{
  "hidden_size": 768,
  "norm": "rmsnorm",
  "positions": "rope",
  "rope_theta": 10000.0,
  "attn_scale": 0.165,
  "tie_word_embeddings": true,
  "init": "uniform",
  "init_std_o": 0.0,
  "init_std_down": 0.0,
  "optimizer": "muon_variant",
  "warmup_steps": 125,
  "schedule": "wsd",
  "decay_shape": "linear",
  "dataset": "wikipedia_en"
}
Each number is 50 + 15 x the weight over its row's rms, rounded and kept within 0 to 99. Layers, rows and columns count from 0. The size before them is the row's rms in percent of the matrix's.

# layer 5 MLP down (transposed), 2048x768, rms 0.0646, rows 132-203, columns 224-255
102:49 49 58 43 44 54 44 24 51 32 50 18 39 58 34 36 33 46 28 50 24 53 55 33 35 37 44 48 50 25 20 73
098:42 49 31 70 76 71 42 59 56 55 56 59 37 46 66 38 67 36 62 44 56 33 36 31 60 47 24 49 45 60 61 60
103:42 54 56 43 60 74 38 55 49 64 52 53 82 57 56 28 58 53 28 42 27 56 56 60 54 43 69 39 57 67 61 41
103:24 37 24 35 38 53 52 00 45 44 12 66 50 62 43 45 26 43 40 44 57 59 29 75 34 70 58 36 73 51 32 59
104:49 37 22 56 72 06 56 38 44 64 54 62 61 71 21 42 41 51 34 42 53 59 12 32 37 41 79 45 43 38 51 64
099:66 53 55 62 47 69 53 29 40 65 59 49 51 53 43 44 66 75 52 37 32 51 60 33 70 40 31 72 68 31 69 11
099:22 51 59 72 45 33 51 37 56 35 34 58 53 25 80 40 59 13 74 39 28 29 45 74 29 53 45 63 46 78 37 49
104:63 00 58 78 39 26 49 58 09 51 39 65 61 72 72 41 25 21 50 80 91 57 55 73 64 57 29 41 31 30 66 58
096:10 37 52 32 17 41 43 61 51 21 23 55 66 55 19 52 43 18 39 49 57 44 38 34 53 34 79 61 39 38 47 44
103:70 50 59 53 16 51 34 73 58 57 30 53 54 50 71 41 64 37 69 35 49 37 60 83 31 47 29 57 39 55 41 27
097:40 45 13 82 64 45 32 45 49 59 73 44 55 63 35 50 46 23 38 82 56 97 60 24 57 46 59 63 52 55 39 62
095:67 58 42 52 39 22 56 23 70 49 30 50 68 32 69 45 67 57 41 42 52 59 26 80 67 19 85 43 52 43 30 55
096:47 65 55 54 44 68 68 64 55 30 44 44 71 47 48 44 77 47 23 45 30 20 28 59 32 67 43 61 56 48 37 88
098:66 18 69 72 58 34 52 85 54 64 35 35 35 24 49 18 44 44 64 46 60 33 26 69 61 65 56 27 63 61 45 51
101:65 51 35 42 45 59 56 60 58 62 53 37 71 63 38 50 41 49 51 39 80 54 49 55 47 37 59 44 18 54 67 61
102:52 65 74 70 74 53 43 54 52 35 32 69 38 50 60 46 36 40 39 72 31 23 58 63 70 50 65 28 24 49 46 49
099:35 46 63 42 44 51 52 37 51 55 62 40 33 50 52 45 61 33 66 69 48 68 34 20 47 91 53 32 28 66 35 54
094:45 55 40 47 36 53 21 30 55 70 47 25 73 65 59 56 72 33 41 55 36 36 61 63 47 64 37 59 60 45 30 40
091:24 54 48 52 25 58 57 45 64 32 65 82 47 75 71 38 32 25 41 57 57 59 49 45 43 50 36 35 38 54 49 51
096:56 50 36 70 42 47 34 45 43 58 66 57 75 59 40 60 54 58 60 34 46 57 56 48 43 44 68 71 63 65 81 38
100:39 22 64 33 46 52 67 56 41 61 43 55 55 50 52 36 47 59 52 54 42 35 57 47 55 39 56 23 52 52 59 38
104:48 89 56 65 52 40 71 42 38 48 52 35 68 58 30 43 34 44 78 60 43 52 45 44 51 43 63 17 38 40 59 49
103:39 93 74 53 30 29 57 34 56 90 82 36 35 34 70 51 40 55 54 55 54 38 55 55 36 57 55 55 73 33 75 51
100:24 52 61 43 35 44 41 60 44 17 31 52 36 35 74 54 57 40 59 89 69 71 57 25 44 69 61 48 50 43 58 59
096:43 60 49 35 52 55 88 51 34 64 66 39 30 51 58 54 42 54 64 37 63 33 37 74 68 44 52 64 42 38 66 48
096:38 42 57 40 46 79 37 17 32 43 62 50 43 50 60 42 77 37 39 36 66 40 49 38 39 58 37 48 56 54 47 74
097:64 72 47 53 44 36 27 36 36 51 60 62 47 40 34 30 60 63 43 60 17 22 68 29 55 41 30 44 34 43 23 53
103:37 72 52 61 41 68 29 67 52 49 41 57 52 59 20 43 49 57 73 39 60 55 57 52 43 75 50 69 55 33 32 25
103:67 26 19 37 26 76 46 60 23 37 53 85 60 12 65 61 49 57 51 54 47 62 31 43 58 77 77 30 48 12 64 65
095:49 65 61 56 67 33 55 66 51 53 35 51 21 48 32 59 41 24 32 30 23 59 71 65 35 36 42 49 35 30 57 53
102:27 48 67 53 51 49 57 19 89 52 47 48 42 54 46 71 42 45 40 64 63 20 39 52 53 35 47 60 43 48 83 32
097:25 70 52 30 62 59 61 51 48 71 42 44 30 44 52 47 21 40 70 38 52 47 52 44 44 47 62 33 49 55 64 45
098:58 59 48 76 48 49 59 59 38 36 58 42 38 48 55 62 57 36 60 37 36 48 56 39 58 56 53 61 52 73 39 54
095:56 52 53 58 21 53 63 64 36 50 16 66 54 43 75 38 65 32 49 42 49 50 60 60 56 61 47 45 58 20 42 70
097:33 51 65 48 29 65 49 39 93 64 38 59 49 66 35 77 55 46 74 38 47 04 31 27 25 35 58 45 44 48 64 35
105:64 56 57 65 65 25 60 75 40 79 31 40 53 24 42 58 49 52 42 50 73 37 58 29 40 63 37 30 43 47 50 41
095:55 54 53 72 67 71 42 34 56 36 53 56 28 35 32 45 77 39 29 76 58 66 48 52 70 19 70 51 25 40 40 02
097:42 39 40 57 27 63 42 52 69 42 58 50 49 48 49 69 55 42 41 68 42 59 73 32 78 60 25 48 69 49 48 63
100:39 51 58 51 63 69 53 39 31 52 55 51 58 71 45 46 72 31 53 25 32 35 70 63 41 59 53 69 61 42 49 31
099:62 41 43 50 56 53 77 43 58 52 37 41 39 58 43 76 47 62 31 47 41 32 33 49 62 44 77 73 70 80 35 36
098:54 63 37 22 43 50 37 67 74 53 69 32 67 55 50 50 77 47 41 73 30 45 40 70 31 41 63 62 54 52 26 53
103:42 48 53 42 35 49 63 57 47 56 30 76 58 61 57 41 17 42 59 46 37 27 31 63 60 62 80 49 53 49 61 46
104:42 72 38 51 45 32 33 85 42 58 11 67 58 60 51 44 37 44 49 38 28 11 54 53 30 39 47 50 25 41 47 54
098:58 62 33 80 57 55 62 64 45 61 49 18 54 34 38 61 66 68 54 37 26 48 76 57 43 43 84 25 50 34 52 45
101:95 36 49 62 44 32 61 44 45 56 37 48 59 79 38 65 26 60 71 40 47 46 29 44 45 54 53 64 83 68 51 41
101:59 64 56 46 60 53 28 50 43 66 62 63 28 58 68 49 82 18 44 76 38 47 35 50 43 60 91 52 35 47 60 47
097:50 60 28 78 48 64 41 45 54 33 59 36 52 16 55 75 49 32 13 42 41 36 23 68 57 68 50 52 64 27 46 20
108:49 63 63 72 44 44 76 23 62 43 48 52 47 41 47 38 52 39 36 49 68 68 24 51 38 47 37 31 67 62 24 34
101:42 24 54 65 40 48 52 41 34 71 43 59 43 58 49 10 67 38 43 60 51 54 84 58 48 48 40 44 36 75 65 47
101:51 20 41 11 44 45 88 69 20 64 31 36 30 59 40 52 71 53 52 48 37 76 28 47 37 46 48 35 59 59 49 56
102:44 69 62 57 62 48 58 99 45 37 44 47 32 44 73 42 73 40 89 26 45 53 53 44 76 31 58 49 47 43 59 48
100:51 62 65 57 55 40 39 20 38 65 52 52 52 21 88 55 51 54 26 22 62 62 67 55 61 64 53 81 84 63 66 37
102:52 57 37 39 14 50 55 42 55 38 37 46 61 18 61 59 43 56 30 85 38 28 59 37 47 52 79 93 53 53 52 56
098:61 30 52 39 47 73 51 58 61 62 66 38 63 76 44 49 56 63 58 79 79 78 88 46 38 34 69 53 47 50 53 61
097:36 44 77 63 14 67 59 77 67 63 51 66 61 61 49 46 38 42 50 57 57 60 37 19 70 47 39 50 62 52 80 52
096:49 59 50 39 42 65 52 51 34 64 30 27 49 61 77 44 54 36 33 29 44 56 22 44 52 40 44 46 44 38 63 46
098:71 50 42 59 43 39 38 72 38 56 61 71 83 28 50 46 37 90 44 63 30 45 44 48 66 44 45 90 51 25 55 36
100:53 68 77 68 23 51 50 58 67 40 59 51 46 34 42 53 46 54 35 39 44 19 38 54 66 32 52 61 61 70 57 32
098:26 81 39 41 62 69 58 42 36 48 57 45 43 64 36 28 54 32 66 59 43 60 61 75 55 65 64 49 73 48 42 52
104:51 63 52 53 45 25 36 48 34 49 59 23 27 43 47 35 57 53 68 48 48 32 23 60 71 54 42 37 34 40 74 60
098:41 52 29 58 64 66 75 42 27 52 43 59 33 26 38 37 51 55 54 42 44 49 58 72 66 60 60 61 47 50 56 68
103:43 49 63 40 86 38 37 48 46 36 72 47 52 74 32 29 82 48 29 38 19 24 39 52 59 26 84 65 49 43 38 67
098:41 44 49 44 57 32 69 23 45 81 50 50 35 85 40 56 47 46 57 45 58 47 44 23 49 17 66 52 25 51 68 42
103:34 38 48 33 26 48 63 75 60 69 27 62 45 64 56 63 53 47 36 46 83 38 46 44 46 51 36 71 37 61 41 41
097:48 51 40 56 42 66 39 29 46 78 53 70 67 71 54 62 76 31 64 32 27 45 53 79 79 55 31 57 58 81 48 52
101:47 53 73 75 67 42 47 61 24 59 46 39 64 40 39 59 24 57 86 45 25 54 47 39 64 40 37 31 47 48 38 63
102:73 78 39 53 64 21 39 46 36 45 52 39 67 44 81 47 15 49 54 46 69 64 24 47 44 46 32 32 40 72 37 26
105:61 27 60 53 46 42 60 34 26 37 39 27 51 48 43 62 27 24 37 45 62 64 62 28 55 63 30 80 43 45 51 61
104:54 59 62 38 70 57 49 46 58 17 64 41 41 36 45 24 48 39 32 37 31 47 37 38 74 63 46 66 59 53 53 66
100:79 41 53 46 61 36 30 62 75 64 51 51 52 48 47 35 23 28 52 39 46 38 55 67 63 24 25 42 44 61 41 70
103:52 23 60 65 64 51 70 31 63 72 57 13 69 34 33 55 70 41 62 49 57 48 67 33 36 20 57 64 45 58 34 58
100:63 39 50 36 36 61 55 41 62 47 43 30 66 57 55 55 61 59 45 38 44 56 48 44 39 51 59 58 56 58 37 22
# layer 5 MLP gate, 2048x768, rms 0.064, rows 133-203, columns 224-255
102:51 69 35 63 52 14 60 63 78 60 59 63 31 43 36 51 44 68 73 49 62 58 33 73 23 64 44 50 35 60 41 42
102:43 39 64 53 38 67 36 38 49 31 44 53 79 41 63 36 71 60 48 49 40 29 54 49 25 58 55 54 52 46 32 44
107:42 66 39 44 19 58 47 53 42 39 37 57 43 36 29 56 81 35 55 60 46 55 51 41 62 33 85 59 59 43 28 53
105:73 61 39 50 55 70 29 82 46 34 75 43 70 62 35 39 77 62 43 70 52 64 57 54 77 52 37 61 51 71 68 43
100:59 59 37 24 66 51 75 21 18 39 59 36 48 60 52 52 78 34 37 45 41 45 56 44 59 65 59 70 40 56 87 59
096:27 54 53 50 63 47 31 47 67 42 44 73 32 45 56 45 44 57 40 63 34 60 68 15 55 52 43 47 74 10 48 20
104:40 43 49 45 61 23 48 65 52 28 41 79 44 51 54 41 44 57 36 62 40 40 50 30 66 85 34 46 41 54 25 69
104:59 45 53 73 62 63 17 48 48 55 41 52 31 48 35 57 43 37 52 45 50 20 43 62 49 53 41 50 54 64 40 48
101:59 39 83 16 72 52 84 59 70 41 37 47 96 55 36 51 48 60 58 41 37 45 72 56 57 76 51 54 34 35 41 63
108:49 59 63 30 56 47 38 43 45 45 61 58 42 29 40 51 33 58 58 34 42 44 57 41 48 78 44 75 59 60 60 75
092:54 44 71 23 50 57 65 56 76 35 34 32 31 50 60 88 67 47 62 49 55 60 57 41 30 58 64 59 44 66 42 72
090:25 51 56 55 49 45 68 60 59 59 66 34 25 81 27 88 56 44 34 44 46 55 60 42 25 33 54 51 64 72 51 46
092:49 39 63 27 46 24 54 59 52 69 51 64 60 49 48 46 64 47 41 62 47 53 34 20 64 67 39 66 53 24 45 42
099:42 39 37 67 40 59 30 30 58 53 71 54 48 48 59 28 24 42 75 43 30 63 67 25 75 40 20 60 26 81 65 44
096:68 71 40 54 47 63 41 70 63 29 41 52 54 32 64 37 40 48 78 41 61 34 51 11 58 33 50 43 48 49 68 44
097:49 20 19 50 62 61 35 59 66 48 49 44 68 54 26 41 64 35 31 48 49 57 48 38 43 40 57 65 51 69 58 58
092:28 34 33 20 47 43 24 43 35 59 55 47 56 58 17 36 60 41 45 49 19 81 39 41 86 40 50 52 55 30 33 28
095:37 34 36 55 39 74 73 49 66 75 45 41 30 23 48 82 60 33 40 43 46 62 49 49 39 62 37 80 51 47 52 44
102:51 53 42 93 51 36 55 44 55 30 26 50 51 52 45 53 44 49 40 78 64 78 50 47 30 87 40 53 24 34 38 43
091:63 64 54 63 30 40 60 38 56 47 68 54 58 71 43 69 64 70 20 61 40 45 26 32 60 35 35 68 54 57 26 68
105:68 34 24 72 69 48 69 53 61 60 59 24 41 72 43 69 63 62 53 46 74 67 26 73 44 32 52 46 62 62 39 52
107:61 42 21 47 70 44 32 48 34 38 33 52 48 49 31 56 78 75 56 46 48 65 37 41 57 32 57 58 23 57 49 33
099:45 38 50 63 33 27 59 53 54 46 32 27 23 48 26 69 63 54 71 85 30 71 57 59 57 75 10 47 65 46 60 69
094:48 29 37 50 28 47 69 52 47 56 75 62 53 58 58 63 75 60 49 48 61 94 50 43 50 49 27 45 59 36 52 35
098:40 50 38 62 40 19 68 18 41 51 59 63 30 61 46 29 53 85 65 51 47 13 73 28 60 62 41 38 61 31 33 48
091:52 40 37 55 58 60 52 57 43 50 46 41 45 37 34 52 58 52 31 66 59 52 56 58 33 64 70 76 49 45 35 67
102:43 70 39 53 50 58 29 51 64 13 41 63 68 43 68 68 52 34 47 75 28 28 65 46 34 53 47 25 80 47 79 47
104:22 43 44 60 52 46 68 70 73 30 67 70 43 55 63 58 28 24 56 77 46 64 39 54 30 60 78 23 53 52 60 30
089:54 38 80 74 38 54 38 33 78 41 42 48 40 56 66 50 46 58 50 53 70 69 70 43 60 64 84 59 41 77 51 41
104:38 53 18 66 28 20 41 38 64 36 75 39 43 60 41 38 40 36 57 73 44 66 36 21 26 39 49 65 24 61 43 36
094:50 47 38 79 66 72 30 85 51 47 65 37 25 33 49 54 51 65 41 54 74 36 48 53 59 58 30 30 73 61 62 70
105:60 54 99 52 63 34 41 47 48 28 61 40 38 28 48 80 31 26 76 42 40 23 42 64 61 49 42 54 66 53 33 34
101:46 38 70 43 54 49 85 33 38 35 56 53 31 33 74 39 50 51 36 35 86 83 46 60 31 83 42 45 55 34 53 50
103:46 31 44 49 50 39 28 41 26 52 45 65 45 63 23 23 66 34 56 18 63 24 41 73 52 68 61 34 62 34 64 63
111:37 26 23 17 52 62 49 41 55 46 43 77 64 60 51 37 38 70 37 73 29 36 58 72 61 29 55 65 52 43 43 38
098:41 61 44 36 53 70 48 60 41 56 25 57 62 27 43 36 38 35 44 35 28 42 76 57 64 75 54 60 37 58 67 46
087:56 52 38 35 35 44 51 47 49 40 43 31 55 36 49 66 44 28 46 58 35 46 51 36 32 58 48 64 66 43 30 48
094:26 42 56 51 72 71 45 08 43 41 31 50 48 51 56 44 59 37 80 53 30 48 55 22 48 82 63 28 57 81 59 46
094:31 49 44 85 53 35 49 56 42 61 19 54 43 76 38 74 57 16 36 39 57 55 35 66 72 54 63 45 78 50 47 77
101:42 63 56 41 69 69 49 63 44 47 53 44 19 72 22 33 42 51 37 75 69 49 65 55 68 28 25 62 44 36 25 56
101:53 62 61 60 50 59 46 85 34 48 47 77 47 72 53 63 51 57 42 26 55 68 61 61 43 48 51 60 34 54 55 50
103:41 68 54 64 96 67 54 69 52 50 41 50 72 56 66 50 57 68 47 25 54 35 17 24 68 38 93 36 47 42 30 47
095:59 43 81 43 62 58 61 57 74 58 44 41 66 38 50 38 74 66 77 47 82 38 47 34 18 27 62 46 57 70 66 44
100:53 38 45 35 56 51 47 78 50 39 17 44 60 50 44 65 33 27 34 53 34 48 74 68 49 66 41 54 40 47 43 69
104:65 61 51 60 45 68 61 67 43 39 50 40 37 38 66 14 41 68 33 32 42 39 65 36 66 52 39 32 67 54 56 37
095:34 43 60 26 51 54 41 44 66 63 53 27 44 77 41 48 61 59 59 51 76 49 40 50 57 84 26 44 43 89 43 48
121:46 66 98 48 40 48 49 22 46 42 46 29 49 75 66 52 66 39 63 52 47 64 53 52 56 34 36 41 64 59 58 42
103:49 46 91 29 51 39 40 44 68 23 45 70 57 49 67 38 54 64 46 50 76 41 68 48 22 70 65 45 32 42 44 48
102:52 47 51 64 61 35 51 63 68 52 84 48 23 78 49 56 46 51 70 89 34 79 57 27 59 50 26 78 58 54 70 49
104:41 37 60 29 59 45 84 17 24 23 68 43 39 54 39 47 62 27 49 65 58 83 20 42 56 48 48 44 44 31 49 28
099:57 17 83 34 55 62 31 63 32 58 49 42 74 57 39 46 48 40 38 16 41 42 51 61 43 67 64 17 05 67 70 30
097:53 42 43 42 63 67 71 51 45 23 44 66 45 30 43 13 50 58 42 43 57 32 45 75 60 45 27 56 71 52 39 34
096:69 64 39 36 57 56 59 39 58 34 29 81 44 68 48 77 57 35 53 68 42 43 79 45 65 55 65 51 68 84 64 40
090:01 42 66 49 32 55 34 49 40 56 62 64 59 63 62 65 58 38 53 49 87 45 82 57 48 69 61 57 61 59 56 52
102:47 17 62 55 60 64 27 40 59 39 50 88 61 41 39 50 48 52 67 97 55 87 84 61 65 53 65 50 48 35 65 58
094:43 52 70 32 53 48 65 34 79 65 51 36 76 35 56 58 46 73 67 35 32 50 37 63 57 46 45 54 28 50 45 50
093:48 42 58 55 58 48 35 40 26 39 32 29 60 58 45 35 46 48 65 24 37 45 60 43 68 57 30 53 71 49 39 34
107:50 51 52 45 52 57 68 66 66 42 45 61 44 45 53 54 65 54 42 52 65 89 60 35 44 43 12 53 50 58 39 72
102:45 79 57 45 64 49 54 50 30 49 41 44 73 50 74 90 48 63 27 71 75 26 60 51 56 44 21 65 64 40 30 63
092:34 47 35 59 21 35 39 59 54 72 74 43 31 52 45 56 79 57 63 54 47 51 32 59 55 66 00 74 66 68 50 56
100:67 32 64 61 23 44 43 45 51 46 49 39 75 51 45 62 53 41 46 43 46 64 32 17 41 64 49 58 58 00 42 73
094:54 76 54 63 63 65 44 65 72 44 53 57 69 53 50 52 46 54 58 27 65 61 55 54 63 39 59 23 35 62 29 56
098:29 36 60 60 76 59 76 59 40 51 35 52 41 44 24 55 63 44 38 46 57 73 52 13 46 53 56 57 58 51 45 39
100:68 09 50 54 87 20 29 81 17 18 43 60 37 52 56 49 54 22 66 50 51 69 62 57 49 45 64 40 65 84 67 52
108:33 51 33 65 60 50 45 72 45 53 69 54 35 54 49 54 59 26 59 50 37 47 76 43 58 52 51 55 47 36 39 43
096:42 72 38 58 73 45 36 31 51 70 33 38 24 92 53 48 54 70 47 64 82 59 67 46 31 52 84 32 55 67 63 57
095:64 44 63 49 49 47 49 40 24 66 55 76 42 51 54 21 36 55 45 32 25 60 56 58 50 60 69 49 54 45 60 63
110:58 34 46 74 53 66 30 67 35 38 32 37 58 63 42 52 62 31 42 46 05 45 67 55 50 60 39 68 56 49 64 50
100:36 54 55 64 30 59 38 62 36 54 56 54 54 40 26 40 59 53 47 45 56 68 58 39 71 47 35 66 62 40 42 56
106:71 28 44 30 55 73 54 17 53 71 50 50 64 12 43 54 47 53 52 44 48 65 58 61 58 38 31 24 57 57 44 65
102:75 65 44 72 57 57 36 29 49 31 32 55 21 22 79 43 58 42 36 50 64 27 42 46 32 56 69 50 26 43 20 73
# layer 5 MLP up, 2048x768, rms 0.0654, rows 133-203, columns 224-255
099:46 75 81 76 54 43 61 80 30 62 49 43 35 21 52 38 27 62 42 63 39 58 31 28 37 59 10 57 40 37 48 52
100:30 37 28 73 51 52 48 41 48 57 79 59 56 54 62 48 60 58 42 42 44 58 30 47 47 33 56 46 45 60 48 52
098:65 44 42 68 37 46 67 56 60 30 54 62 46 06 31 62 57 72 56 63 50 69 43 48 74 32 51 34 39 16 37 39
095:83 58 59 40 27 81 67 46 57 55 38 60 49 50 62 81 48 55 72 17 56 65 57 32 59 56 26 52 49 56 55 57
100:66 82 41 36 39 58 74 39 36 50 44 47 64 70 42 54 71 58 35 61 45 80 46 65 40 42 40 63 42 44 47 52
101:51 39 35 54 60 49 11 75 65 64 25 69 39 56 50 34 52 46 60 45 50 32 33 44 40 20 47 53 56 43 42 45
099:54 25 55 53 44 43 79 70 42 62 51 60 70 36 45 25 37 54 55 52 29 51 55 61 60 38 29 56 64 31 77 52
102:27 55 49 66 40 45 56 31 56 56 50 65 59 63 67 60 38 39 32 69 55 73 41 56 34 73 45 45 29 38 38 47
103:43 44 50 60 73 42 08 14 41 80 76 24 47 69 59 55 52 13 50 35 49 54 39 69 33 50 46 66 61 49 57 30
105:39 40 61 43 54 45 59 65 62 19 27 55 47 75 73 62 60 40 45 49 40 65 78 59 47 27 80 41 34 40 35 34
093:42 26 42 43 49 65 54 40 28 35 75 62 40 01 44 61 65 47 43 42 52 51 56 32 46 65 71 41 78 44 58 58
096:57 58 42 46 44 33 65 80 66 53 37 42 34 52 50 33 89 29 68 57 54 51 63 42 01 61 78 56 64 29 27 46
095:69 73 39 60 74 66 52 64 51 57 60 34 64 45 62 37 53 53 47 39 50 43 35 47 53 56 31 49 65 62 53 57
097:41 64 31 32 63 60 46 55 33 57 31 60 32 56 42 56 64 58 27 77 52 48 51 63 59 51 58 48 49 16 58 76
098:48 37 64 36 39 53 57 64 53 32 77 48 41 45 56 51 54 36 67 33 70 44 36 43 36 66 38 47 42 45 49 40
101:67 43 46 26 56 32 53 81 40 41 61 37 55 63 87 58 55 64 66 54 35 82 72 65 73 44 25 36 92 31 24 55
096:56 45 60 25 24 47 54 38 72 52 48 59 48 46 52 38 49 36 68 58 39 56 42 63 60 47 54 51 69 64 37 35
102:45 68 53 79 27 32 23 65 32 74 53 38 52 53 09 63 39 65 39 48 39 30 56 44 39 70 42 40 31 57 51 88
102:61 72 65 48 48 87 42 56 59 39 48 74 46 58 38 58 45 44 60 44 21 22 00 46 36 49 62 58 61 54 60 16
100:53 31 56 78 42 35 64 53 69 59 31 39 46 39 74 35 71 56 58 33 44 57 52 43 44 37 75 65 55 41 66 46
100:39 59 52 63 34 72 60 40 49 52 56 82 65 56 61 41 90 58 67 49 48 47 37 50 45 51 40 47 38 54 57 57
099:65 61 52 37 30 66 46 54 76 72 71 52 52 63 59 91 43 57 35 43 48 71 34 36 79 51 64 51 55 43 35 36
100:47 53 67 45 48 62 68 60 62 17 88 42 56 60 78 25 73 42 35 55 61 55 34 49 30 38 57 37 41 73 67 29
097:34 47 32 42 27 60 53 47 55 47 72 62 57 33 67 47 56 48 50 55 65 63 64 50 52 36 45 64 43 75 38 58
098:55 52 45 35 60 58 46 48 93 54 59 55 53 52 51 75 72 54 53 50 38 36 52 66 53 60 50 61 54 08 59 45
092:38 46 59 37 39 84 32 30 54 40 44 30 48 42 86 54 39 47 56 79 69 72 45 68 61 47 62 61 59 41 42 67
094:52 51 32 62 70 54 48 50 56 58 48 39 50 34 50 42 66 30 42 57 34 51 63 38 45 38 46 55 28 65 50 56
098:59 40 52 39 37 27 35 61 58 53 37 47 52 46 45 15 31 64 35 64 56 71 49 45 40 56 46 20 62 30 14 36
093:51 26 31 53 37 74 75 52 32 61 71 12 93 34 47 48 65 34 26 76 34 36 23 36 68 54 24 58 48 61 41 53
105:51 51 56 63 61 51 20 41 53 61 65 72 38 55 53 60 40 39 48 65 38 44 65 49 67 40 58 64 51 57 41 42
096:48 73 41 70 41 42 54 44 49 57 27 36 39 34 62 34 59 30 35 52 60 40 53 44 62 39 38 25 65 65 33 45
101:51 33 64 72 24 62 31 49 50 42 50 51 46 49 39 65 53 22 67 59 42 51 43 44 57 52 67 77 51 25 20 54
102:32 36 50 43 34 48 61 18 66 41 52 41 63 53 51 29 53 73 38 38 38 72 55 73 76 52 61 44 71 57 32 66
100:24 78 86 63 37 54 40 38 50 44 33 54 39 49 64 44 52 49 57 46 50 60 41 47 60 50 50 20 87 46 82 36
106:63 35 40 55 46 43 48 62 54 53 64 59 70 38 48 63 46 60 56 28 21 74 20 42 32 66 42 41 52 69 51 39
098:57 83 76 76 27 58 49 37 37 33 58 74 40 35 53 42 62 30 69 63 62 38 55 50 46 55 49 56 43 36 44 37
086:72 49 32 60 43 33 31 65 57 60 33 50 54 32 41 33 48 49 45 49 31 39 52 39 32 39 43 65 75 39 46 55
100:22 46 59 50 41 60 29 48 44 42 61 56 48 60 66 37 69 75 32 83 77 40 44 52 26 33 45 55 37 53 28 75
096:59 55 43 51 60 41 27 42 51 32 67 59 45 24 41 29 43 09 42 32 69 68 78 59 51 44 29 50 49 36 17 40
104:37 24 45 70 44 56 58 67 26 66 68 44 40 55 68 20 61 35 71 55 46 49 06 52 60 43 46 58 70 32 45 12
103:46 61 35 34 69 66 57 63 57 59 69 47 19 34 40 52 40 37 15 54 53 60 33 16 49 64 56 27 40 49 40 65
098:55 51 64 38 61 55 42 45 64 72 49 46 44 35 30 19 21 31 54 72 32 70 64 46 46 41 45 80 44 39 48 56
098:34 59 36 33 33 49 56 38 21 50 53 53 84 48 38 54 64 47 50 31 58 74 51 37 49 45 61 45 55 33 79 74
097:43 58 61 46 39 60 64 57 56 56 64 55 67 41 33 81 58 29 42 55 40 58 61 59 63 72 34 40 82 26 68 10
100:73 69 24 26 44 70 62 38 75 47 47 43 50 49 34 26 66 66 47 70 48 38 52 66 46 73 46 81 53 60 55 59
093:61 24 57 57 50 16 31 34 72 31 52 27 00 50 50 42 51 64 52 46 73 62 42 30 67 45 39 53 52 50 55 79
110:55 54 67 57 52 47 38 56 47 63 57 25 58 73 57 50 66 70 74 58 37 56 48 68 63 44 40 40 49 62 83 62
101:69 57 14 35 40 35 24 16 78 53 25 46 47 43 56 12 28 53 53 61 43 37 23 52 41 19 19 56 59 43 55 29
099:39 34 28 77 76 48 75 57 34 49 79 69 46 55 55 55 48 54 77 83 42 44 28 66 59 47 29 31 60 18 54 43
104:62 12 56 36 45 77 48 54 48 49 45 48 52 71 50 62 45 46 60 44 27 53 57 76 51 37 32 57 60 40 39 33
100:74 44 38 34 28 54 33 19 37 30 74 40 46 65 46 43 61 27 71 42 58 41 63 66 43 41 59 51 47 47 39 22
099:46 40 24 51 53 51 44 62 46 53 55 18 15 46 67 33 55 56 63 60 33 51 51 41 40 46 51 57 36 42 39 46
096:79 50 49 65 68 35 68 50 41 59 28 56 67 41 87 37 48 31 76 46 43 47 56 45 62 57 68 34 42 81 44 73
093:33 31 51 48 45 37 47 55 74 54 55 28 63 32 54 56 38 71 50 55 57 45 51 63 50 48 50 30 57 39 60 29
096:55 25 56 53 44 47 54 45 47 37 40 32 48 68 58 68 60 46 61 58 46 47 66 51 47 43 67 68 34 57 41 53
095:40 49 39 36 63 66 57 35 64 35 45 48 62 26 55 62 52 73 50 24 40 41 57 53 51 45 66 79 28 45 30 55
095:68 43 65 63 48 27 40 46 39 41 38 49 48 40 86 75 45 48 48 34 39 49 29 43 19 40 32 93 43 36 51 37
104:29 64 64 59 40 38 56 57 48 26 71 46 31 54 99 61 54 58 49 76 63 85 88 28 37 59 42 10 35 66 48 56
105:55 67 54 44 48 56 72 62 45 59 50 45 54 83 68 54 58 87 48 46 67 82 59 26 51 44 44 43 67 43 63 61
095:53 60 37 32 22 47 49 53 42 45 64 66 51 64 40 50 41 49 30 61 43 47 41 41 64 88 18 40 44 48 27 37
105:41 22 56 51 58 59 32 59 63 43 50 84 60 56 48 64 45 48 67 24 36 25 44 75 62 59 48 39 29 49 53 74
097:30 66 87 35 54 45 50 85 57 49 37 35 69 83 56 41 73 46 53 49 35 64 70 28 62 55 47 57 56 28 37 41
104:50 56 69 42 44 67 52 39 65 48 55 50 54 47 53 29 54 40 36 55 49 69 55 28 43 24 49 81 62 34 62 53
099:44 44 54 63 38 33 48 69 73 48 38 60 40 58 55 70 16 31 41 62 40 49 45 19 18 60 52 54 50 46 53 49
102:52 34 59 61 39 52 61 70 54 55 46 61 50 37 52 66 59 47 59 38 28 42 64 60 41 43 69 66 53 29 43 49
104:54 22 56 55 47 45 55 25 33 45 42 63 60 40 34 42 53 71 54 81 39 63 60 82 66 62 32 49 47 38 48 67
111:57 40 41 49 69 81 56 73 44 89 46 64 40 58 38 69 38 22 41 51 41 55 52 68 68 42 75 56 52 53 36 54
106:34 26 46 59 54 39 00 55 50 39 50 60 61 69 91 44 38 37 41 57 40 69 49 44 57 45 50 35 40 52 63 50
101:53 66 27 49 60 59 73 40 46 63 68 68 63 48 64 43 76 58 77 00 56 52 62 25 57 52 62 46 50 43 51 48
098:54 48 43 63 79 51 52 49 32 27 46 45 49 51 65 73 38 58 41 46 55 55 56 38 56 25 38 24 55 43 57 45
103:37 49 65 44 56 25 41 66 34 70 51 54 51 45 57 28 46 53 51 57 39 58 38 39 38 33 49 75 53 67 73 66